Weights of a small GPT-style language model, trained from scratch on English Wikipedia.
Architecture: rotary positions, no biases in attention or MLP, untied embeddings, capped logits.
Each number is 500 + 50 x the weight over its row's rms, rounded and kept within 0 to 999. Layers, rows and columns count from 0. Numbers have three digits each. The size before them is the row's rms in percent of the matrix's.

# layer 3 attention output (transposed), 384x384, rms 0.0362, rows 139-193, columns 0-127
107:530480539551580538501464470492474484547526494500593450502506528477489516480450469514512523585507549554468495403366512476575492516437528490488467547573589470512504492505417453456505418500520526494503517473506517472450590551496496461533494358492528509479431497467522446567514459459497442554540479468467486514511473399545473502451475478523537489481537576488437519558484609405565432431424
082:522523493447459479518519484568458469488477469486487475463582427506480513609599510537450498468549495548493563487522494525602495441557464422571505447526459461583447509437502549447487501383526536412544464471476524518424415488548496498561480452459537481494442504462575529477558508551586560566474458483541505443539522503465485513475410460471532463522493511510497517543522445572561497557563
104:447465532456576464504453478516407536499503465518509426494473433491494361427441453569516495561472546508602397559529422474451490555507471441458495450551572484520431474473526467442406500536626519415427493536537546478405500486498514449560419403465464606448470492468583460467464455496531456641480553501544521535496552425528432470484464542529486514576495501557457479555482572548522423517493
116:464587479444438507567524612520538553534526504480478542466580491499521448492581497433502457349542452483486482557612472554475426538566544463465521412458513550521543471507457621596486529482408497478516488539553520527484425479491526593500552538554503457470533498520488509436505510477531510421449455536455550470593466548500538395515595562498484501503470448463611548426477449527459600478540
102:527456433559587468469410491524451507513546522462481497561464566487452539539478466540429568570437444541401493510561532505539514472462482520487394538472504456490474550581397493550480484520485534482568486545522518480459593461484509492507477444473496514558531470542459513543458566547516403521533565539463479533459455540517506583480555486631568538522421528535465425545532428495515412510453
093:531475482460508454550552514574532485504509476519477487504449431602450559520470506502571537479498588443476538574535463538445482501513474508606533521368402475540592492514540527502453495457505602490487485526406578451600526469526553474428475472511522571457517445529485505528567441417515496487396452567418512584508528546504517458447572488490478487496469448455503527495468548554443519416491
091:470483502485490458483465510588522436439498562466428553542459444472490570602437546448515532511466431510570533567558438494530528474542434562535434530434480522414584573518509628547505574553453506584435513516553413491545427464509518443482459505496474465606561412530391501485543534467492539514585493549539523512459410567556523558531577447558529499557484458552510476512502415632472455491452
089:553458497411453518411537580457517563478514454497448608517501474550477431470604443460518471494583455522482592491546570463471498574434512474484506500441499569562524467460455545484516506539477580420490479426507573501570554520561492520479528515502475503501494540454531426479607550437537491508482425414502444442561590517468529568564523591470531525493525424517574551439562481377512537424494
087:446534553534450500471478423453425462452510515445575484531458523493531444483442618528568564475479490535484473440405476500502504471440558512450470509563548463500477574534508508472508524476540467535554501505504503509522432540555573482520531452527410499498444548536425511514539483466485460483566493531581486555484476455500518575380404542557439418527589560476514453498506397457500490449437
098:556507511385478494571574507600438428498496449473448570531544494491479363486579513481463424473505557567519479587545490524445422475541533417567539410482541550550540386444501477527416487478509567464475444507501557474433522496448496572525459481512520491399520511431563523420504568503519454473455454490428475528573557514530475457498521529437595451428516443530585589530451536452490561477551
088:545587561474461501575565487526546562520461447465441496445608496617504495436481463454470469498489533502552483478579456511483475555524563579476544490543544526468469461613514448535504467518526575494415499520515467472567514552489494504560605551561466507427589473454415362510490486487449395473419460433392516470443514459471407374580597502503386553523510465507523554458504598539548512498458
087:450526588582456588503619469415513479560544466469527551391475489504541461445480501445553522485497494559516525474417470489478494511410469474500486518600611479540506471573476561475514476503523480466487523521535511583488412576523559516566498438507440453420417516518579446485544544482520528456553457468528472467574567420515559369488458496408527439596510541540534588484548509436436512435543
101:462496473473523472521436490468528492412553559510486470454406545605528506547501471526589493521437559458500415449500578390484472406500574527452577385571466447469535476462572505601496544453518478532494544488473548501563507496486510467455496460517511504440486501484349555493453503494508443513453611587473535551490620516506478524491391549451421446504498461485516450505570485484595563427528
105:445441545497414456479514504563416458412446405498443507513499414437423372485502470539469546521529431494634439529577489477466453525517449490536516465450490506439480454600658595441431529484548513504436474545609564482465389518470485462610390557490450485530531496462503547456470502553476593537543497504576467513416471514555543545552449444557539449544510514614540567506498440523477453570540
103:547498511578576471443444484464461521466536456555544438465438518553525585513440533574515513536540538504461511470406498495507518485449497501496511510574484444526493503510511445569551459478564470517499507453509520491512501493568509478523480430451462484474413581499499550527509439482463522532547452480502536521465497441515455483466431475530512473507518539496447462521559541416523481495484
090:527551493544550545531330501437533589549530486550486538484487589509406586475502518464528501537447593519512464447395496509529499467403514576431463506546551527470465491563475423470540538588425536439529526549497479497383500534524505523533494453507448503516501545501453391501489493503448464526556502421491516484511493438575482486514465508527456617597516488463505497517501572431499496425497
101:481491550452472512501531472445561481421495532471549505556424584514477544509506559516460529465479456480453474470447550481504483540536488587452497411503492511471517539497531510558397514502534444557508558481517492525528452496419448466434550549514484458501499513479439484483526494522483557425552506517526529437494450505534501571523459541424429467468500452489537511511532560408560513504493
100:478534560463433519517541481612550445579489527497533535458581568540447530531554430469476487510515503451608449600602535532555553458537478482473497472483492550510502591393471486487506503575512524438430531562436556520553414483506502507574452602536428429483551488478488477460579533526491533425577481535512455509466547548515504449564507452453501470498465468517489457524586467519477506527573
096:589466400460502488487420522525471547495509455525408485474546442534434458518466481555534455513524582528505479633512517575474535536491435466532518405461492501488549518500642475554481504473541506452474467481412540500536437452531541630476502438512507597506514467473597553430406400464460492537482490504476562499546535488515521419493474475478495522520496467504459493557487597491492535537540
086:480435451504465470535510501565576467462474606561532492504498489506491590551554476522498466468477511499540532496530496520569458468572480520490469458455443564540559497415540470524512518531433493509467473539447429545468522432460523521441486550526497453425574450550499508477492523537515501488411554595452509472577485585461516553514480503455536478465458480564502418442567471624465502558553
104:493494452489425466543521560552541538497530561462416564464537462488493421514565545470501472427488502496513533530639486511524454500575503492527506464466455558543541487447524520537518521574402470518494491496539433565511459444463517554478521548502494423468562479561459450409440530559534537481410502543451504488588528564451545451484549538482464436423452472551562456413506399603487540538567
096:561508498544466552488574474429557376429413447506496507501583538555409577538535506541466518481510502529536534461470536509568558542540456471558485620440462492539464517535557414517513509533510502447476479412413494429584451446481453484430550613510510472544479433414499477523452546466434547496421443542502519438416520471455550494555563423450465538449454512518492517437544461500479485548507
112:516450527553531564486428518447495499482492505503567444518458505526489535482421518558536508583465575477468536436343522475514496487485465547511530518553540481500482561515499370548520421474610467525536501406438463477500540521439462479457451375460468522521472494441508510532527427413453447523521453412514451470473443398524492528470471501474508445554588575492450499484431643422575467488493
108:500414555514542505487456421506491482450545576465621446465408447535500598516408496546517593624471605429455473414386545473532498479504470584510582462572522479458524538405538454504512442461527446535459523443487490505560540455459550452456477425452481462460437529518490520521506418432531585554498516526567487510455431438462469527500444477495527387551497542490443400503530584520499454516471
099:495455636518449530543549504559434489574487491501498547521627395361524531539535471469482493576571500579544483528388526598508513574489419503478459519482525656500406538565509463422538486523482471380478514511437472553443463482517526544512513493453459438445458427473506412441515510546468558550557483445534451483544500486536521470517543500477552463533475586550495458544503513552439496529532
091:477447541531468541471437557411561412489468499511520506412514479606504482557480452477484548495472435414440450476543560431591517466620523525472583429546477440497591499481523430546484543472497469471524560495507496556497446393511494532424439570514564478530506482502490521424402493379503555485488516597579551466501508465527553491588486453493509454556425446456527529418511535445418521511522
089:483477535491493494551480508481475494466563529504479528493459616596560488459444497502601564492486531493421483469492530446433443479482555531449542475477541438464601413493571514492554619526480488618562497530545566491536469556525584507447471524565477472476471496466463513468455567471583473439537500509441542651521629526554538528503497522472503432482427457473555545409567515388474585376479
095:504529466459429548562561487496417508484555494507433431535434354478523477493571500573544471471617543582561597466482452455447431555530441450490458510496490528511570507368588614455486557422456522526463451526471562485462551513509522568480505517502563456463443513533612529490500482566495474545486546519479542445493551555483488553374449424463523547428537504497529513485445490488546533485534
091:537536438506478522537578564464578471540469502506467498462470530558436519425476423485493465522500460510509460504618477440520514504538566529484501635475551508510529465528474490525432574503510599484419454506505518480572469546524453447524504544511539479476501419444531454613506516522511519538523450576427502500392515532449497450504534433436480566509456403506503566442527484463403503400466
100:524505577493450535495521522499366472534506534479569435529542447570490391469479536520510537531483575485407482494482483546442602528453503544460497552508584501511465471495494513475471448441599470491480477525495481487551427424495522460581450378457407529528473469465508428450554520449551472470569457522563458553460507445475509561448543537576537426555531535500420560628521497497536421439456
093:542527458536602481516514514515509519581532535515520448463479458504568493508476528588519557469438584578452470471499338562490526496407472514534450454554487436554513476457467548591538480533486495533448494562551460518503495464482529496540573349485451511474435503568519453568448488485480432592473530514409528532583472507503468441394567523570556525580434592507415448564497432602521445517466
084:456541530557556529523498449481425460482495553552551512498462449499483426471385499548539507570436569468544498459363517511517564494425513449547464544604570525490423535501412478517511430435498463504507527433461503486421506518466473479477493459483502547505452460461547415534511454395459495543443491483596432492474407384421445498425448476543549531528564537459414493515405520498441455444486
102:513457500477430560450552585379492492538487539540489479470522493529469645520556432518471513511554469476434500537396431491476564510492545563475597520457439570530479565580424440590594459421485453531488445457424479443501530490465513615447537503479539483464482501525554550457554451463475511512468541410516550467502534504441480508458539500500460473509514532461459483405531566547533552548546
096:579548502436618466526554554552511533531444428527467482520535446410528501437512454532456485503508502562518471504583430548504430544570495450534432515434488532518413429551464517459427522501484579532493412521572484463434501525442514477558579500448508506504535426488550502574455510542454460545462486490436455537448529474519496455460594468458481659441527475502562486475473418536507405515468
100:530498495466404416519498456548561522434508521502445538523463526484483590535578510442485526398475507453540494570559568450499473496552455509483494492407473569447513501460587439543555520516446516564500531507495505436543490430469490476454543624525457405508559493516406458458539535555479530444520468517459528451453503603468521559557491519531482527370515469525529434476542451528536505531504
092:489457574428421587515557585404470497512472521501485483522558515448471424455526433539492423496567423497522355479477466558524530558578506429480495521520586502408441486559499500448457454471591516499461536559511493452455404566573440523534425499515566454531460493470477528552454481530508568562568536542552543520467416434400515536510528560495482507581442536510479488514498475494455459626463
096:546592499482419498483520564445515556592596548527533471468519533524497524431498440541561432506516590429479487448553561474383496541487520568461532448500422554425538486468576516613499536512451477486439473512519554547583540442456539540451572586537459527469512524481485458480449459473506520522485514544394602449491602530424543489480565568526511463472503532490612461407598531420511503363492
099:504411493542552431474525535557508526481502519541531459492337495605514551555500512532508566550475510513523469523517485502451498482559495535578538410490405423457487438492565462557497491455523482595483519472490525487474522561475459447395505477459518521478554491437493598570461441386492538553527516591492511494404420550548490572475473457533533535476490510481492454535499489536441507588474
098:481523540483481533533513499470617540553456463512525497495495513549481464425489543442478483440438470456519560520567494464536506507472572463510543446586546490495571521464436497597500449453509492420436539434431518449528496516523428507453569470511519441511417511470501389563530425437520454494454494476538487530516514416436482440509499491444519465548468517517455475554469591584496437529473
094:472488522460465510494449490510453463419373564512513563514507508454533439558494492529468506518484478478443536457493520471497559506544457540491480609480505536560428557565385489512438472499536490525442481450424404490503536458533391453472447530457538526552535471494496551527529571437505535513496447457515452450456364506469434558480529464581530492488435479463516440504443472619424398522484
103:486534568470394558515563452440444403419427496452531488492497520518502527509515461493477565494525519546542418476392541409544491486513545590474496606522522551462462556579484385412540490451594511593442509440482507449552471486487511460458526533502441432546463457476437494484525487507451644562513436550531518495383421476487475517531482505531490474467551517554540475478511522439489518464390
089:508545411493438505513593377514425467515483478551501530490472497462494470508418554453547510466494518537513504526546568458453525493528516551535472525505513525426516537487470512419498494453522571618461413594601480453416482543454463453514521561525483601639517454456546487457453447566463625520579499444520535463463433553461433566481535498558538551395602486469454490555405510537564422466406
098:412540569524500488519520486586417369407440428423488579528524450560465411593453505504521468539429579462479485469437592450465513513542514469536485424473525505497436512448546589529426557380529474452497507556478481448551442541480495436474458522537504568559472448525468521445470470492495433503491488562578490533460521451525539469521452524541582472496506442522528526597422470407467521386504
096:523501505562478501473475559459485512555518482467470529527463575479417617569548492454462487575526527459430517527361579408507480535451508607477448558468376562452492564594411488581462508525438482492548492451409524440519559540458551535446551489475519516477459431497444545503540460471444461463550490498412522494443479547540512459528548508588476516448464503510518527519513556384515607358456
099:504475473547526589512478585398449397537376519519505508587582562399541496465502530510484428566532467493396491440379505590506511542465500453483454547485481576487488544499373461469506417447506485450517458518384427492477486519473395493505447489479560492558461510480545517572526509484507428477538501442572456483515446448445503566472525509491534519533483524411498544625433474458498528551543
097:493534418547472437546537421565500432464504584489409532520567542484523485544444524449548527501465507488560456545500481494487555519514508583474435586422460484412510558567510581411546601502440552600496453578525442403588448599455519457501522607589567514599462458496392491511462543567424516440526539520484547507422450566508493509504555411523433518361455487490524549487487455609514466435499
094:585522500487485456572579533555487483419545553485470557486547477473498495545495491456495611451534515534501444530609522567468511587553447496484425496407465550416494522528581621526509497474424514580450504547521460525565471478500526497478579533601493449523578418481414522443432599568472581492573473515355530543456481605447475569547614549512514556535443506496577470418561402549572486580496
091:452507418456516385521428530509528599571507497509506517496482542459497480451558546507541447442506500466500459609613421564436480529546543457524453482432473564483571465526529511500474587511489526510469503532468451429473605533595489458536519574492515517497551548538417424583519592552465419455573514563517545521531506589498510564470589585495498578416475424473485484542522498559502498533504
084:546469508465498452420593543613521469453525530438438539538523455512492483601530528490470542501496406556539548518486515533570494533579445445565425457418550542533526502415466560546511468544450528530510464520612503497429393527474417510463515468468561492490581478512567616473445579603575509457485460551443456514541528626452484506513452539473477496464495429560560479425595363523536456572584
096:514451449393610452521438599520535629519599454569529449516435481591536525436502482525523535448483585433371547576551504552450593484444498461484482562449455464493549489568499471562492447494514463498532535492507422514477559420570549431387466433453501505439518558530496509473569465437605485539537508503445539550571505542484474530510581563511518512505446477499390444536533592586498495443425
098:522493521404481412521509514460508541465474446508474481445471431519495564526506485512463462505456472438602454551547517485508433488612527543555585497513512482474459498426546451479470490487589536568419482454503482445448506451488414530559476566525471594476513467519451513536500495528490482441492495491506524510398530455451474455505513432385349486447506477550502443489574569569550512601429
094:443522535515473479457506421576389451471540535463459423537486441512504567626507569538474533431445468576437568536459498457594471463528509562577464465497503476539428562560489599568566499371490504570575467492463487448425459487539455493571564408486474500509463453425519576471500505530534470585520491495473474524441463576506492576429381439616560499476523510496472425577521367520584502434470
100:456459470588480467536475501581466493457530581469528448477389518486512576631495494493472541546504460555517443477566543536538482492563490515480492418507490419465510523455492509562490477491487443541567590491557453579485521459500485462525489477486537446512586477608481559531452523543547551541571504626476507559495413525602494516522449518554566511521465495437514430462584429524456533594502
081:482475492503482619511597528436433490416450486494573503531427505528517585534509548532534492503496458522388491403391531438400526476438507475555481515524444495509403533494492445470536412471534453496464468462524482570458541576422433540517457545501463484472445441490518545517452418546499581487510473517477471503488481528436437583477520516454452472446543515526472424540439394502563529573523
108:491501557430498463493562571533392571523483554502456464503504480496522373471543525481492526476515467558493546551598475514508472460519572505572508523463567521545506506505422526439505509552503486539429443492561443510440401552525523448574504465430454457488523505450547462436536534555553535490510498465530432500509471539417479466478565551467517493453507467572487484510503405591460487536466
# layer 3 attention value, 384x384, rms 0.0413, rows 140-193, columns 0-127
092:419422491511402462577508455500466511483579523485527508526577543472508439433458495446532462589466505446476442550496510530574457531433490624536409535527463495501600473543533497523482552580452473512508487510511402554532508521493470501462546492493491616450531476636379506571464492508400484490395550611524435512482458519535467530501455464492486458512526599496507464441587547455497548501448
102:534552495497597482445605573520622472499473588498497474476587610489467465499494519412535510497557443466455591463465550538498543465476491572476517437489449417570559509529467549551483547540427525560575577504392401535530542463485504578526517503568477434495570551563412522512471498461416554386456559537454439465610480467447484451505524509482611439474539465567388491459503456556473555605545
106:510406552547551497469468395532466503499485523431487502526479471532439517506370498549532481605537493525592475554521525516547596462550522512502407544458447473534481451562508445485494522440486575527399430380461533538582485562586502455558488534460513487498521477511517491581578544523509475519455551428552477427498550544451482523488499546402501497459425464406529477462536511461498469528523
103:508567633457456549497544489459564443505470452504509485489474523567534423562477589489488491433523445597507583479473527559383515554466479509483598443515520429546535517468547520543546469510538461531532497620459541499539414491472485489461505424554465473476465572498538446442535461443412598528510462505514448512470477475589493413454482464564453584526545497526529474479457506498478521383497
095:555479515558571609461424472550486482481511448555490421554509468482542492545468516525581427515438480486628424451480529488611513605542479487420584515597599492504374516448448496529512568436554474554482459467492458557471471476435551533553582549474548508499417603581515570444512532586510511537499558514551518440519496572498411495517505500506524447587644560474559552502477541526526440517483
090:542528546548438452525516442447438518530467531493515465499455454420412485465616516505491531437458669513484467473557541607487426519474470499525469476573485385549503405538559526562499499477482500492474454546489619523495592518539510536548551470504575527481607613478536472526536491509535499525446480468556527437537495533477490512446468502422429493434525588467581444451376541508466559512470
090:492481426554413416521442411501486467529508654406468562516523488534573504517438470560424461506547484513404475530457551483460472495509573517500366439454479499454537515499579420536546448493531466503489566489500525539474444401478499529466470490540521463572455500534486483527445493532429467528569532474532486520432486477477538372495490383525476538478379585517499464522389538548468549559496
092:528490510526468455635469520527489528495574524516512494491413418420492658516514464449438458430486609564598462593491480487554501517545505413447495470521508484419445525489455601455495517514505495444477518569567563563477578436477489449545420556451464548519511450501514494500521509532590530563503434487544477471526477524491519445591561446448593553441423523442480450533478579503552466571552
100:398412440438474500404453402448578562478548566592543444512549437522387558473470578503552500576522487433481523436491496507528559521383514526461437480441492545502522565534599494440616543501543508446530563476492460535608554504484554422538567459512493468528448611614456486540479464495443557490474559554548484421514504490429547510572477513561446483538511495429460476582544487525523578614543
093:534472499526603538387487496521485421412420554561456431596427536486487485455376522528423565550561433513439561573434536549509617442486491428449540540488584531476521564544471461499498588468501431435515496381460596488536462403479488461506435568516507484471439516453549489524537529468552483466560539469527460495608524571524454471558410544454536525455468482567483555519485473463506552448487
088:475478462443466481545496446577530485417480547495482484525496469414506516409487471555541475502544491457496480561537456341503490463604593514543502483406559537455512479428471558503508549450484497500495521426460467495557491511521463470482478515452499518601534491503456456506511476461476391506437525572485484466454557517540491491528496520518427536418433464471508523512438527493558488657550
101:528402587535505548482539471582438529572598495434558518512517440583494528511369495449506443480570493504568532489373509587568482591451491471562458471505484432464500444487495454504512444508484530567528458508538428462432536494501511538475524591541478555523512382478513460572487504465471539455549411453519432487518485472394553506622563571503555433491497496405542498503458575498487372490507
102:458523450452517489533485518497544462569481628539497467528526595456524485519611470545582530511498551445497513458474498548544528559494534542523467462488540483511543533441636457460553543533535421492553501466395448521501547471494573542460554405471558531494560567546380575505470477427502501373458565598472464507607492509424483488550531551479445458491489467474465514541436519527430497543480
109:461553514523506548547504501409527473485512489395472594510567407454565477513530461443516610432436530525478520571491429465486464482531474492433529506537513602515526464514417562456437414517512462434572458582508420501507543418452468447549452525532457492556530444478465509498501470536521515522547542546452475505474457479508582506526436472489549531576454496507508497503468491523412463493496
092:465472523463463420475549502512494529453372521439495576554575491544608495623543486445568471432505429517461599546523490474478470545559501429535495488551443448568440568406464513517549443493493496566503442448440576463558506414457501496447611499579414524497450462363502574477463524434443397523502470493494495481468529480494441361530435504477508449450401499490449503445499527436515504476484
103:484436491505477466566455423525377562627509485566526484500501467509476496544496523455483422510500432503502529529474531561507477392529498403632486487497518439448484459572433535479490502505432438453499457501553454491532479532571551435521482533516544577508548386524483495523469401379562508491539549457453528566417540512471533552447565496522467493476506502498498443433525498464536485515486
099:492495485476509420450447543398448572480566432474465397524514543415492472419439567546502574498529412518434538457476448586479501531446526526486473645455515552473559441601510505512570488459501451457434539421616486458553452490492498499524415501507533559481453525500561499463500508509577587565408442468457466519509493488482458545491453525519404607581575465565515462407436598528499529507494
097:415521540393594511380541463556497484444523527504515460528507500516523569488467531359625451498437475450458536466465502459429484553556413495547545434537444472527465488506451465478527452490493516551451438487558472549454562481392465446425570534535584493547441538479393554529534495527504505566501608507599562427479499513475571539550528518556589374557563555436501539488570485426529450438537
086:494514500504442477473462519484447596497573362491543491515524467478444455545453515428531417541556401484524406433529514576522451452450535464540468553523464468474506492520496484494459491473405481508462508430575567412484449620513574515505603480514543518480461537426455477479464564519532536567491378417455439452406547468507473486472596524482352474458608503445438549465474428422596498411475
100:581443570500533483494488478469479526451470434542573459518466493426491523449388485562554435578568456415513386514515518544492598410464534475496456531469501453487491463563509521526503500444486569544479478381539568473449523543544480463502495481428559519500472518447544477597582557554543521564498511462477488489485498505447447549436486546408483555492510467472458599530520515486535529489503
099:500524528444458462496492501543484537444515499543493499574463470494608435455462514461360489547434569449435418527497504501457482477539499546465508437547471548522471547555450550488451467562444465534527491529583426573478466578604487524509511476529543524452494454615498521443499601552525529490470504504476499639549561551582450501455460589465495495485481537543456412554533513415556468337428
102:505510406469375455541582488468454456470500501504488578544520487435518552449583545484429495454490465446415508583509484447566457474559545434519484478461447552544499477500495609392510557556474456436531484579445465520502550404431438484546546504524541569473519510489499509394473512549497483507547569507553653508518538557567546445460566486488490533485431533547497594516570487508526513458435
099:534474466532463539529472570433476488541460367584493561438442479426570556479478534454533487514463451466452443506459444410493485457436480449463473536509501474519540458520475519547407529456469489450610488576548506439429514469568511456541454551555564600542614429469547492464484511531551525463488500490537514592412556507620557564471534531519426519430474553504448479525442476481466524418524
101:439523409476594390450544539484538529433445457527475404478489603520463468448535474567492512499462472440508548451593435427484600447432538512518498506424453537482570521446540503469420501555565523485445489464519507497550588480467473484537425433604481578536541601484466527466506502527530452454500520453461492498520577466511467464583347500488354533473482444511480576455524491472480615518558
093:560509506491486501492550472473392582482491501494552397508408533462591604406432478552422449462564444530523510549487515448497449474471544499556398548497493516534493428634527558463569451555397518414485428552598487451485416544562612445535549462441489545453508520492507587528518457491524502544495477416461520449516472503493535505475497555514405504491428553542490469592507517469505492448479
096:531488467498472571524520487588561522497470470570581531450455409515475438576525612605424427503536484515589456511442514512577469494541435494523408445536529492439405521426473470530562454469490442502529541473532494573498553579492484423536520475478440547582440500518496541559510487479497476520534481496507445399446440497442426505509504523534437503468507520473468487590488515552445434572603
100:424457449461401483427460480540541508537629552488487522467494597517507520501511479458501476583442495506513380427530536516620465467402519601625481405473526497557452507483527491495468519531522556534436494524452432566437599503454531410506499454562499516542521535512416468570499533452509539491399494542463436511511406502526457532542522509540486373516489490429482541564525479464515438608482
093:524505426513526539424478482533502574418560505517477513607457591494551472534515467523475463551483528411476493468463532504464470473594579516528413453472547545461447556484548498501514410513437436469520522480374556558528460565437547526449529549473512504493509552495512566452512557445503591441383443604503452433619490574543451445566492583500377456512582543502507456460464464515495523495369
099:504456520554524429434527425553576468443554517560442476433443561409397596553532534535467592434571483496489518456459464529528509476531461479400497534486466529471439624563530508524451501590539545447446593539426496560542476481501518538515581583517603521498578583545514524476447476516467519532440548512567456596543528564529527418466525432512475544494496547476572501479406536477469545485505
094:617538516500451503528573499487520509424480373471462583522576540472491438515537467413463462558510406573630404557503504567489543473557513526410489522485406426480384542447479504448444461444495566505492479562462560525575662438473545564414501544469469488443478544464395472525514481537457477448480443510570469534527559521523531494544422391434474465502617537502523566439535451541482544505507
087:612495483486470522443534591512521457440498485469471482526441550503565600437548545525471561521463525525418455479533523398463484487490474546449588530490484496593488565492557475500443504562522590405572465504411441496568490394471552507589469488524454500544522579406493507470498561613530414511494517506446580554554473542520546485483507462434472532492502535490512545489473452448505523502516
102:499452453497527415551533486567472473491541427513452508565493528558555534511461516560505461509500406528470461478517518419559430499541540443565396543450453501554560440531552468491391530508536444394479450516472553544488355539548468477531474462534543483560462390498557475473443501504584426466538485505450547406455481565575488440498478510484508587459509549544452567536529560385499501396439
100:407528421568505571486495489511554506541486508472543474537518540570444466545557556456524501590467509446572530473522543540513566569484492550478622492491550448455554549444432561462490477514499532524525529488472527535626664538557492568460430431515474415454537544480435464511525495548455581399513562556485550445569522533429410461568447503539506451518494544543419533512492515534473620499436
093:466502548524486543458456467469438587529532468544521541457432433508448443532419464514500520513419419518491528360435504665513534483461489483533483519522501405475483487525494524582442477515518441502392486461611485439475492546552529490507411521469634543566526402481521522495558408463569549570508515478451476524444501528512441549486542536427494477550420529484523535531514508476495479407461
093:431559407539518430506541484611512477534514530557488497542470608469495559575502510496534573525479493520528598546560502421510521507518636519528471458517428478471584551531522484475375480516474489435499447445505439513515565467484531432481564472488451476536547428505527502485535469528429501356443391464471401493571524574522449482571483473478477462432544466489476476478408522536485508514561
096:506353460529496498491430508515430471439477498484475492430438514513486537472413477581434481499477394474517429536433550500527548495549518457470438460412533551546473520598428477456517373474497466470559510473436477542518481510545506443536430605497560473546430532413492496517618571531526561568507430474576450506523464573493549526580447426475470554457413498474454510542419500512471545546563
099:461557497480476610544519433484484468512526499557531525534529471482514475471538496412601451454451489560475453423507520528599445585524451442473461492590524460526541534550506531454515480538503541403494505605500496454567593474468569516535579519538504541570463562489494504476488423575492491452401561495521585496585442551519487499510481554483548426549549532498475468465443492502571497444468
097:590527528551571546410529479558433484416463505491451485533438493418588511496396464497562512599583563531458452512443479477461482506462443586437442511476458513486399484581580450539483604476533533527554531476668569515441521464554533481555460596507543508455505513419429539480519590529441518575469399538566519518494545572496509565458377527469454547488548456448574498416487444467461552510532
093:594498394630454503516488566451554461512564472472528472491470557525481532479507467449505514482488515439427489492495458487555462460501531472451428448556459468470605445500582500439468565529405469507543500526574589526356496454506523476532535451472530482443534467555528452397473500581498514550467497416504562485491473479547510448508487520438491504555508506599589489565491488457573572414394
102:532474445530409408592463537522505549486545517541534532485433511445477593480453523511460506524441511448473517499600419508539471431520522417509518450433557478426610432456581634537443477553484390348559439508436445511479563518572508431616503483488569558483577461534516512488512485488613386350495497495513516512561459534559439467566560429489484545447466507511402541557464474497503564490459
090:536520576534540518447470582411594517427481578488435532435463562512522577480590393516500577511490545484561563529576478504504439521574468399438622486507498621451602478525498526508512495528468441459523509497392533485550622456466470543471493436479442440410496510586472520517494429509548436484428463545496515507519437468460567531533447463420482469548413530530510381579476508455515571564461
100:487410523487513551544476473598547551515583593594551438537438506491449538486520528445534513463513516467523513446501471513589485551384541549541576397442481534543510504507545459463523470532528559604500469501488522563452523459506568559578493548512553600478502579605417477533527519455517550480518558568527436541568484469498478589506572550450411390456453644489527463432479437549537487552515
098:494467449466525481547470338472584437566524509522515506486465499594521434507453555511485422481421462578481564415533489480483458490524500449544545446472566469568558398482540490516491493453515437513508468553539496502455404536519463402576473508543554449504497549566533485533556536453569435574545524517480481440456460468538415581456472434549498548527478555482525457492539464422394418393436
100:469561543502480377501543492590490455545550495418524554566416452539517525539563493448490554477510518534512549562509487412560452521588556492528560489484501523465495497464533535453465559537528501504466431500568496515482479498537573462564553509429482444528484447486603448487491561534534518539425447473471521565394539498605521452432507459520421488514472572530524469410527522436546445412482
092:539486603481506506434501551513553476533541431573584488375428479563427473500564468539570467517502547480546525462531508493507439476510488447524670471575558480568510501443549441555445446488565453542471490447452516538472523489540451518507493471415455524433457485593537531519583520525590450472524396436469543479488483476534477457491415600493503462514535535561525402539526564478506504516483
093:456461626569425534433491447504513514580434455477517470480426507569400479510538494514439412524449407505572457449455477573530535544501474493436537439506531498463551483520493460466467401527527441388544519488542627473557483520607477419535430540422474470501441536547518468512585442540521550501501478455569481484595483553481555513491464448517481464458520508479529500555377545532429549505564
093:432543529568518575468474514546470507553475520564456495479552553533445435581483411529549418479436516477599554393493504501495504460493434499548551539549452431430433572494456518563495455427557519605521504479599562529550535481384470564485500443549492482550453508481587528474500441535426581532470467499434412391492504513420522537520495497501536500554464495607579448429486503551461447589587
092:464419519464503580644425519518435581546535437496563484465565376478490500430418543459433530524557514464537526530559524478467559540451538570566518513483527444454541536516531449491469522483551460418484597515511488499613508538561469472374459485480492429489479482531467464497502446444409467475563602487525547503442536444527477520544515466491522547484567476477506536519492509561538447462511
097:560503515588569611371428453427421358525445471519491483465544572548448481557525537523515536494514373444541467494522505476429493435506418555448568452576471471584443514541436530580550455509497558445507538516520570479549411466509553530470588522546528405548445487487509539477470332519391530511513492551479446436408498464462409527458407490583520551536618521524551515438457452498487441537516
102:456499510612566549485499504598443549556487519574532413481512472512513455526457517456491508542481547461459518501456478470549564496460477435460523499558506503550561451584466596555467525452466453414549505516515501499410470519460445453508495504429487465448473424513522497523494461512476577461519570505495530495532526543475540563550488478469611422491606477491468626526514557445504560438473
097:544426467477481519621470523446593529487589522471521504504490472548407448425493470461512613515476611483507543484504504617525531659513493489387437473494457476512500494528550502536455510584524484379474541595525538505640527472539477504485524477548440537430552531561447468502435504478498495410452516568530499433553471453569538459511555421447501491494512591528524463441510506513537411538450
098:478522616535489545531524512484443558518543426420564564457536495492520460474539442410490538431480523482472550501468517595438502599539514408473531578528525547486540457640443496454525395483487496531460447490547501366529504639624543510526496420467463453485562477434562532490482428494464547461481545432484536544572468509470553487541536450525466479455571536465470520507426466595524456410568
090:509455519513510441555482452517450466591529545509485487559552438428511419519453492424477488521521550433643493574515480436652469495609549474394502488471500587417588441492461536540465524542409576503609535489488429464492511448551571367472490474490500459589498485493546487448463467497385486476442503520440515569479512503521535562548548508460512551469583504522433640501533448487486559411435
107:533517362518506507500524488509565433480492502515542556511504531425386516498531501585481502536588446445520513491603443511513570480528505455425432519512474488473531492476574499500480529507526567392463625474544618554532535520510480514419422516463466573453550524496423487508452546509452493504448477464569475560504446490491443516468449429517386523502578407442491526499470524509494537580530